Part of a small language model's weights: 3 heads of 32.
Each number is 500 + 25 x the weight over its row's rms, rounded and kept within 0 to 999. Layers, rows and columns count from 0. Numbers have three digits each. The size before them is the row's rms in percent of the matrix's.

# layer 7 MLP gate, 320x128, rms 0.122, rows 109-116, columns 0-127
096:498491503475461575479498521495495504529516487513500499488495512464487508489543484509459521485494484499477506462496471505494533480540453502456554481467502504509502513462540552478476515488489520539470434520524507507536503530507459477495491486532516537482503508473490474518471555513481487467523533499498508490547515539506503503485480498462495524506507481504458481453524519529514470482473
095:500553477501539499538536473519444477501494536510537496497498493450474499460476475475529475509524515514476520503506526512523528496539493478532477517537484506441474458491519551471509520487483527510507486488502458496466516526463493506526518494535479497539486508528544477541523477512515469484506520507496489449546484496484539525501437493497509492488509480480500496461480469504521486480498
099:508489487526494477476452515524543455468468530504529500509512496493445493517549512498520460451471536492528537516467461490475473492466534500540535497522573477512491476504448516527508501526530542480499498524515467446533483479498478493501465486509490497499488525459509495482492497490476500524484501544521527484486499510489473528483539514476480491474527507483507518498505548509490538490498
092:501547506494507503501491511501541485519480514544463493484493504518473465477532507531485547507492475524506476524506521458464505511491511442490553501507523463532524514500510565495500508474497524504451517536487450473464486496513445519538494498501468489518506498502483499525512518488516559474471493505482486473495478506501529526512533535527467455470472513490496508544522500510472455500547
098:457484510482466477499471521495472545451519547552529496475510505513523501514474503443534528492537480454537513468496457488494519503524458500496507523484536473502539504482533523495505513503488505514486472501519510511491482496480475431497476464530472502538486517512520497483492532475516509511521482478492518512533481473545460518516508491478525528482504515505500490493525503533545558459461
103:469548493536502535438530536520502515467500483467491483504511478486526532493550494495513523472510477496520521490476567516493479514500460446494535508525493491483488508551480505510501489523479492520475469514473522528488492511519475453467516517512492458497525488492503516503502497476502513528523548495482474520551474543501546551530441510520515482509497503458476492537525498507505490500528
099:558475517544524521478507467501503497505529482497490480461527468499494532514483484484489482510515508511462478525506462518488473489513470475497486508490522458504539446459509468514514464508496480508435465455500522509495504497539506483590534518478457480497519536477506539485510509499493509492459452444475496540494477489481501480463509519496505500502529502490547513486504500487489513490524
105:510495500493526474512512488497519507504493538471501464490439512486502452490490517535496537498532487501506518534501493528508458463518505468489586510523496501523525514469511515494486490513453541484485513557480486547524523507532496489514478506505474500516460491533501487509542494496510501538508520501493510506491508439453541521498524476523486508467516541518469448498561515475479517507529
# layer 7 MLP up, 320x128, rms 0.122, rows 109-115, columns 0-127
102:502506506505496492490501512480494478547471490488497529508522493544524523491505472536519476545507506484484479463501476510478497497494517518518467539475556524478494504493540475478534531474543504521476481501515529479482501503482493514514506511495490480528494545517472488561493493470503503509482469505471497556523453496451478434523529485488524457501558537508488512558525496480452521504466
097:481473548533473486538511507519501489504528463475511500512515500480501498474537523451458476527491514528553516550503495490515482480481527535490484523477490493477470515505548508526488515526526496499506474495496539464525480540486512456477519464532476532495483492483513509559513474470495494453511496489470466518471493497532524486509494460478481518482541484521489475551506506524485467486430
091:537507509489501516498476513526526530468505508524521491496468523488532473462527496540518491440433491529501508504501465518509471521488488486476531495479507491539507487537540523526507458486482501519464489506518466472543511481477478501502510489515469522535531512502502500516488524492505487531485522532542471482506446518537521504474470540536495488556532526480477471508536545474508537522459
102:508521506476530513490543520466462504481571482477537515522485496479517464512498460520514490506505504479541535476469460555503521491538494518528475502486502482543479471507481449547481525546541486486529533436487498528502468475525485468512501504485502483528502499515510471496489465549505479517526542494505543513483510502523508517487510495506536487464467455487498517493487467501505537500498
104:484501488517522553494492538478503481465463530477514496477480493526462500501516523528478502466487491524445502517520486514509490495499506479531483513510537478506492512490512489517533505509482445480526522504460482519536491487481533517486493515472540484468511509511523485453478442528488527459493468513549488487545503473470498495521473522471503542537467501485487507416449496472511473500527
098:473510463526485509451488522504538533466490502446494514491536465484476515532507565514505497487476476446499488497480454508485497475474489502482486521498484485511466507499496526482490505505490469472519515481544479479526513511503458455513488529523506540506568521501507461485547475453500473512509496529494489479530527487496489499504487523453494538542545441515509494504502530523494488539504
101:503490471522482531449501521417506519467482515512491489491540492517531478518489489479467506452471476455468463483526515516495501489512529488474526488536485471469514471507523461476501502461510521455466474522542512512512540507501508507528474459486516507482531565498506543475519514513496511498519489489471541479470516480545516538496528491529455521492493484511497468511478498474530490506510
# layer 7 MLP down (transposed), 320x128, rms 0.117, rows 109-115, columns 0-127
102:468489473471506463496464542529463490542515552459494510505513493461519530490497517538511500477472530491492528488527496518487505468444473482508501470506490442534562495519504486500531501502485481499482536492515513485497513506495534471513502507528476501504491460502438517531554516520503495521453479510535519484478496495496500460531522525504493488498550491453456489494542513486532481486464
096:491533490493509468518521477476511496495485496516543551523529502527516506507503528572517533472502496531469497471499479521521474467480483523523518491468517502488520502499470491501498457500462487438533553529504486478504471480494507508493497485510459447473467528487475469509493540545511527460478538518525478477499509463465471462521493497489527523526465513466467489488528460527514515528503
093:511501501498490520522507488462498489466479504527467510497505468518536533475503479501482485529510531522481498517539502488500508502492532495486487470501520511536519514517539459524501515564498500442493476493502550467505508495528541544449529461485533513496522502488508514529499504528574521503436473496491471541536514498494482540507493512475517508472501502480551497518477448551504491516521
101:499498522503513535483484510517478492533497526549511484551465495463455498474540492516495482479459508498526501492499522510494443506506441465480559495491511459487508539479449513514511424489482520500502504485472489474492476512511513489512496473481449514448459515483485502481475498468479517486481490464520468521468510486512493543503497535504450478502490512501449533500501507538479484496516
102:495491505505482498506453514473467517477495504485518501522502528478467531459481457505476489479518484507499543511488535539536540469533485502468529490469516471478441513524501483475472474491565497510443480461505472506511493552504485460510497505545525514523475496545483486447525502497482505517515515517505471492484531522536521500501490521533512469474467465507458475519526484484479496475462
101:493512513472451505496545530537536520486536497503498487450496548558500537481513528508507470494481477488517490488513531503532493497516463449500499481507479480460529527488473466493522456471512457489454474528478496535478520511540470484484480494506522474507497518459495464481458493475473489533516481490476504456529462542528502531488505514510462509482481478484475531516545491486474491486513
101:489478511530480514504491495513480521471516489512535522491521494511494505496525478502500492495486509498467499521490497501436474513483501496445475499486474455520507491494531524523542494513514517493533495444522500500536477522500471523541492499544517493484561443421540518546508524470522535538508488493475493557489522491463491539497464531512515511510501466483485465507493517540522459510503